Part of a small language model's weights.
Architecture: embeddings untied during training, local attention windows.
Each number is 500 + 50 x the weight over its row's rms, rounded and kept within 0 to 999. Layers, rows and columns count from 0. Numbers have three digits each. The size before them is the row's rms in percent of the matrix's.

# layer 2 MLP down (transposed), 768x192, rms 0.0448, rows 325-358, columns 96-191
101:590459480518440454471436467491550481476511491523454526513395434516508516475426425587474579480500524527554415579512540513571551454515519470525470575470469556525351481483544503488487460464505494426439560488518503514485551477510355585564468545493521396520519557406615522437475506524556480496
108:522499525505492506428508462514451492619497546498469535425462489618533476488506511476489486440455528523480571454453417451477407463523456531512511483486531448494473564482448465521406415530536449540519530459441472500377387544504520521550563460487571426486467402489602542542451593497592470533
101:439512477416441565479470532564554464498483482413477493584511449477552599477537455511520573473467441486513450590507477541485549497543538516551518542493564549475550441513394546486425527507458417538454581528458499541567406505532517474558465522496439563450391468499469516489499486475537477580
102:512459559522463433540557469543506444441569543420550498491497526510460505453483479565577425510541507463551488459512412488499500512465500442528495439487564563554450461551458480528570455503521462525510490566459455515463598504395430558522562453514497540460495520693539592509490574550456494478
093:462320513545523510484514565477476590437501473571482517460501537501442486462484509478502487490506540504487461496528494440538484600446473458556462524491528530537508464456525456459451519417558483477541542538533525523362548555454409550445540613498528485528539483497535525545409497515522580577
095:460509559505486455446521491484504534527499510518513355569524531439527445501534494576582491500585528486525454501494506533480511499413493430494475469460461436518438462470426549472533489482554566490529487537529443445560496499467431404350520540585502510475541463455487531492459539509547555550
113:486462508504551528573475444494385536525572517531535572548481512563463465543479502519541454511551505429519482434539542468549455546483504583476462512450575466492532401596517531442508532530482530537442507454490490375597511506567583494587467501511477515495499451485465488500490422286465453487
096:455485473452492463527510472475457623474612489506496516444491493508487451537519471495393480513469494462460513519513513550499428511441548500547497504442560394527499492468549399525500508430524480616414434537506488570517579564487545553534510511506567576525524543398397520544473562532443429489
100:547504382515543529527568555582531447547492424451562548545357524457464455463492475458480486521444553549468489514463513588481524479549497461420488537546547579564452449447468557442514545462547558484459506477433473506498427481532513601537480502478448434431502489456459563534497504513664480456
090:478537535471527460484385610483451564442581507540519445572527481462539418414601417609499479488565490502434605518567474440530465575445448488558430513526485516452549429448499515489470514454488470429445538464489508480509424407558355550507496501511534535455504436476392491523524581487492587488
095:468437434386551422503559440404592493553515501523518541497581541535536411559488475459470535449475531445433518510555473376478524487413460412510598493493455474532444531490547519477463473542511441505451593515412484473585519486568481532527408526449509511490519482463440535448543581385548527451
102:498501545490450647558497521488540474516420509435599508597496453539591443446512571516508429472586515462448446492540509417419433531558546497493502484484452539548470539575483498514499519493427468560480512465430553468527484451584458553459526581475472462427514503496469512445349531562599476453
125:492540502464473542521451506470531526376570549545536543435569581504517585493465546485439479481468433507474555493501557497485498460466553422507434459481537474511502498449483533572477478518562432512510474410457494596507505531483650573575483528583540546373523404528557511561499517464509452355
096:552515557514559491553500599489419522427472532589456489510464516497538479485532501496494482441499384580576523532459498533569492493509506525522532552489467523518626452491343460517513468559510500524520557481546509424532494508574536428586538467514463519496425547516421576483529508529471485516
092:501503535509581422557443479448415469477607533578483453441451469495483459508451516553405520513452455520596405490495529505556497526581525530526514552474488605477554520496459476406473527518523398487441544555500510501479518534494384525472478572502486534444431552482494485530458490461548454410
096:442516571541502397480506480463515503489467522463448530421585516461541403458484539536536466429511552441401485557437398433480462540484487474531442558455456445497568558432460418610489490400549487549549523426451467504501556441519569507502434487421520560489492502465533510545470591524423518497
094:499449526478562573548542526547571440522524515577444617568546477442533455577461509546554554464601501475570437449551499466572473428476530468498549505510542526497432474492382499442451438604463492452546534462527496519494444536482518474526484540483500445431344451542441471507528502493569487507
105:558443495493445408443516587537433444430488520523450559393560474541478479487452492526465514394468472466400557495554488493500495494457487523483471472447460521499451492524522449568340478482456491495494582567378578470557447538501507437490645478531566427519461490477502479496431508535443504477
102:453532450523486514513504593486443531518468535464515571586541554485477427514483434537563488475487521541508489506568477536522463549527537474404481508487455442572454397520327520485436489515504523566427491482432458501611445487460371486502531421527528391483445484549440538442547547425582430489
092:443454472512440467466567566542489524572406441425487489471536534522518443519452502490548466491445401501493540543468492539545484462499582577553534445554504526486450562398490520569508459463575484509520439490585501475520493531494494480465512484493479463497482410540520380522526505525491431516
097:566426413618461429455496560478485618548488406499457566494464478492502556424458522463576488475509529450513506555465514496493457556504462494548490547462481428492432592508542472600526484483463483498446462524565540516551447548440548572471526499455483577496512526503581491420543504424498516497
092:509546486530422540501485438409438491565519576462517478576431491511408523478545634478494364521467459483413613499503493495446502453581542502575538499550509446500475491458553489503491587488548596457474490508447540475493528463524503456431594595482500522506521507508541502491585553528566468469
104:463630542460431500475516460524463448502402503497447498524450477449566484608486561568518488499580486476446519528500483545502453528461653440507515426479551571454447452511445528591422503450591468550498480483503498496464472502595529415457521391463416509502494585526452538448536578500506542538
089:535543520511478574539504546549510544465513429501484526563517608583433555616484439544591498558439425579421426513461539529570493415483473538569477549439650505506536370616468559468499489534502534417493541621410480478546517423477511554523547487533530572482488511497489418495392492475602476474
088:512527534627503509436583559563505537474542497516495519432448400560525497561551542434582436486532399484478458489535484479545430518484430451546483432482502464542501414530456480508614452502488493500472555577480416494557477498509424543438499438477484628475554443464553494577529486459519624469
090:556581460432523503510385529505508574493525516495581572500470596462431545528500400448377555476483458538434503487459525534594478466381545477486487445529429562484594631596494547464453507503547530492523473521396492452527400612560545408488428486490466525491432512435473487508503445484533577470
096:449487505366451495485493427542517531489514534523574506495471436534502533463493398619526503481628453459440463509575460482460617479497509523494400446510537461438480554432530483541551522491475521457578404528464503506456472534481559546450408404536544487524444557462523461484491475507507411478
092:459479486516482448436524476528476484552498535548618494515509568499555360454486541551519510486605548445604519601490432462507524532525439466463500485497504489476524400468556481458537446448488480588552450442502479512559515505470367549498471493551498539486542503480536562553525510482465469575
099:492524530573481405513560384550595566487508551526468419487515482464508542525462502532512475499421473455547435598435470549474531544518621491535595515531523481430439509578528464526490547476454492451392499468509545595531479455540355493509576473463433474478532541498541503534431502486613543510
092:497391412466511486497414589433493526474486508482545458466633501534498523509479449538492505544601500482531486533494432500458508535546480493592523507591526489486557565485458412545553518569372467542500425502581422536428432494539514519486574400411457489483591464444578525543463469554479528469
111:498438547534540454564546522467540623455569526558488457584562471444479534544495504392596542411521416557517538540502513486548493507573566512529513580425513552451479538573405514538470523459455483481532526490526461470491470437441640446602485488527450485428465403547508500556495520520453584547
099:489437455492491485495494512407414465474447474448417503488495476504446552524603423534509581564490505505525469522433519411499497394524547502488553530467422496430484477454617480491480546505492484459521545457421551543512526508461442498535567561517508557398504529510437479547495445460494466479
086:561508602516595471504567488481496383441499401505549570526444461546576560552454431424459547465514567414452458443451468528606504487468530511422404509588463517475439480416462465516484498500559550486499463473457575531556521535436595391475437502493484465469484501542497485474468537476581490515
088:537500466531488511475479472528521608540440574534448504419560391527564452477499560547462433492429473489597519580500531404496534519499486484538486534448547577451473442430505431563486470451609493415418522470538490593451563527531429440499463616495515465507508495463516544501423528578428477518
# layer 2 MLP up, 768x192, rms 0.13, rows 326-359, columns 96-191
082:492556540414435491522507454442481406469443481466496356488520580468478498452559452489490463466516543530503515516543511475559541476420473556507540463497489491467441444507552522448535449545475431411502539607564495484469573444468476582459443528511441537487436509485430540450498360597508457529
095:526516491442560385534528505449482532514499517574585546393509463571473415557516451557453504532466495479550538450522540479390376506488479536441565559559515537496505526553495560523550512436498542540493447514529507496453442514495483629531487414565511521530588514500512447481517452511494470436
103:603524552525523506455495522461542404571482518498446456534535466469474509491540431529451515473519461549584549503424426522450503429556470468568511602584493590545474512545491478541465490583485482504477479574482493493475477473473551452574542517388535508461540587476501629509556477479486484538
099:497478484590484515455566444450504520480462534451531485481483542632524461445506529541498530449547489401479469480418600566428536576502435443479440629484375537468414503587516433488571488462493500515443586457517611487552599458467499560449431523478479443445464503534483504546546616423470479471
107:407503538484551428426403422431539445449470351458534566525482541631540576480566547430580521555575474474581497464538471495469576454450451512526523426474532519532603565428504482534535508477564519557543522511497553511436514482587506460459482529484480557513494577512554599530530542597463549480
106:481508468483496463428475503493567510423434473568450481448463433490510460513471493540445578470467539422483395477467521566469458535531489537471560436498495483420485495493475504454476608435485568556489453440497533441462398493409517516462531487533484516514460514551445431478486599495479544529
102:537453508526536435466574470570501528438447576456519457494580465466439494538587483420433646463490534528548550557520437592470550523536528505435546448497570533547479602545432494439494438574512485456480452442517545461470473471467551479555490555502445457524518434617560472446514436527488505538
097:364463509417489495442477582506501559505609434561504392372531482557594556532567494489520447546542594466495546439448478521551505468494545596519564560548441456556442483633434504437508480516491522623476420579524408563478527452579498430535502504478424403475476570513505441487579526519566430436
095:483528536576509557572478435435556552458429473502497449616468526402473445468506576475421641587559578476595478511587510457426469448524518456511485527544473500475458450563544480494442503552492532417478502594498524501574471497521497498532397503541509440453500540474491394456509459522535541555
106:445472532429435438457457525554554532465484554477481563484510495485487503419501530447530530539497486463515493546469468557553494539519528606347586492527451551476485480434431543518530548511471634606519417489405494479538421492546568542484437551522463529521422540513572499480541432538544433390
101:464471407530505432486500403482503607494451462463469530471533475504487442561555448512582402605533566458462485554501511493416461445497492472512601545528540475491553537543456526442485561576487495527556528578510544478517527543497432454495459490478543485454388534498449404490529539478468518495
088:489499474517492523618423543399518476518434520473485447487512495488537524625500569380470578513517458550453418444492531455444536503501475521570516512522501427486595473539483519513526404489475440531518488459477506474415596479437522530533557526539585497523472424480556515522415481467530474373
108:407534480551565558447470588486513546526523544529432547537545486505482509488523571468544572500458505520495537419413559542414535475419462447520497402537426479588500529507547551500507514576441429442576471475469541424398447556455549497502446502534548544474487499420560460482516490490495469473
104:482500504518466516526501451494482481434437500506483493557600434540525439564576493506555472511445492479465485546570495463413573471559529567472524423434581487431504544476525463530518471532485575532627493459547401460513428476561531467530419470429595520437576425580477514471512479544506499570
101:597487373423460501441569453470529539426539534494495523532451461458607497505546444450444544522472475501475517430534466500508540494504430546592549465559512583524487588548525469514428474475441522467503389485483430426476450453476443473494510529589517399453518611539469388504531488466412545571
100:543533576543499503432415407490535412566530471483496427481566496583467520462499479539452503593439479440458545534501496496464509542570560511501542494540492509482553457521606534383604601523623510379588611489420487523465482530554533569491415569438466548535495526527485525526493546586490473531
099:412527505466512462525594559552479523571528412468464522432521642488438407462522479552490528474498502652559575459499485549477501486449560569431517533431547488456462465503546462465509432451490456478517481511505521414455543550513487458485485482474429495518539512510445448483520425571483540590
097:521510511518438460572516545490509479490425423434514514476509538518442567492475456501476521493562470411511472488566533520533493473474508551553515566488536542392480503545501454484480450537499526424463493430465492500384581498624556523416594494511515511528476468532408477506512422496436550489
100:543449573432497605538502473522508492313559582539486444511514504466508494604426460539516520480550490537558461472388486492436563523475580561524513547539497456498471463496489499426531490458543365411482481520597437450515564511498534554599487477524546514431528501430488493549518465510528558493
105:512542498487538464576429609496538500545453485550559472517573543576520471493556557522580454465517487524414505600475479514497569528549446557540487618489438472547512467486611505477497581543437483473428511544399494509456516494471493416587451586463444536460461459546469465546539540520436501447
097:465517548564444521385406604518510403451517474427524551482497518486523459538543407499547478476483506504524446440507615569513493453518507576511484504514456455400569526569558414538477530452448500478553537484486514494482511553537485495568475533411587574445499490566491551476477457428481497483
102:493443451506511520523457466557479465537462514438522547569513574606471496524530440487548517510466512584446513453496563502451574524487529556497466570556568474508505493560488479595540502588458556540560503453408479483435542513467551613535512539511433460479459423406558492485513521516500527583
101:494467526568439482449539477460490531533545551472501429431578562432478528537530555537463532466492496509492502568426456465483402482506535419448431437374490481476479477472387532534449601550471538496516554485468454614546560438471556401458470515544481442512599537456472472498508463567516536493
104:496475528421385482498550531505574468541534568607540507530505530492520557526596486428603399504510530504450471510548550365501538515449588552430492498507490450460454573635437462421513528551449557473530567503490473449481502611454545525513551490516423527520523452504542492497482541387424587434
107:488575489439531523439431452514545601469559544504531491381454464435506541554485553435504493458550497610481507535429486490545615426512498395406464426440462421566541526546615460528484430467478479515553589571516503533500457470455525538479475464558556490545521378557467520530480480489506544609
108:479518491550497530524392483480515449451481478541493539570456449592471496537422573436510468530532391497554440476540562458527546485533442534443512524506500463513501385602503519514550477436448462625548412518509428459477498424547483468413526527509464484464548443556445548463520455513496475496
077:578486427544514510483490549524560467542592563552424548474405561462527475483552419474553467491486530530442534455440504499513429479500460506526522410466580565529495471520531481544461549475529534469528425561559496534498516484612496545509561466464463454478492626549533583556449609494532516461
087:549422475498565545473507489484530402553481534450541556533516578440516532488522564581457475485509501520461522500573487428421504545479500444412447459480462560512417496511411501545434448625438497383465449472477522556519495545464527524435453465498421565521391434555444482497517520483476438450
093:510479568552451501510455425484551518412486543454468498448434510526445470565450476565526503516455548531515606450489465535572509517554464505512548487514500494488411519593493520502478516531509430471481529492551523470604438491506510475510500521445483477509560500427520550511496609579424474523
084:488499442483526504543442505500495510467456566475518479533469504427607477474528570481497419438510476503520533537495495458467598471485515438606565536436530572548482446542466453453465486517607457475591538422518525606501500483464517519522548619482522489445582517480561560508407512578489478526
096:438511551482482494457532538518507568563546466496509564503453447543464495548507587566531457561422580482541510510462478516399558493520482603531514539553582490483351493553431493526523497454487469582529433538491495519541475449512539547444498501578534428580444547563526632510481528613557503553
091:557483471434584526474503446574634514498482575518560475592519532468430417460428553387508420433499456460521474555518558482417572513484477523526500486546595430479525601476533459495481429573519476492541425480523595502453603492502487603543438472519585560453561421496484474501548495434465610490
086:512448541444591459555475478541539545468482528488523438449535496580545525543654483519485497554456523468525459461477476538498540473558518505474555595495550483415504430537490540464589565583480470508473581437553445502544463477479429475576444625529467549511456540485542535512626479514515522547
091:481540457507432542503529614458492611523454539384437554642471529521473524497528541419509537598540411575552511414526563559517430483559448506519500561544462451516449528549519466483485587477431506414495526446507511516492427515510464516473513451592522495480483522576493472460545503508513525580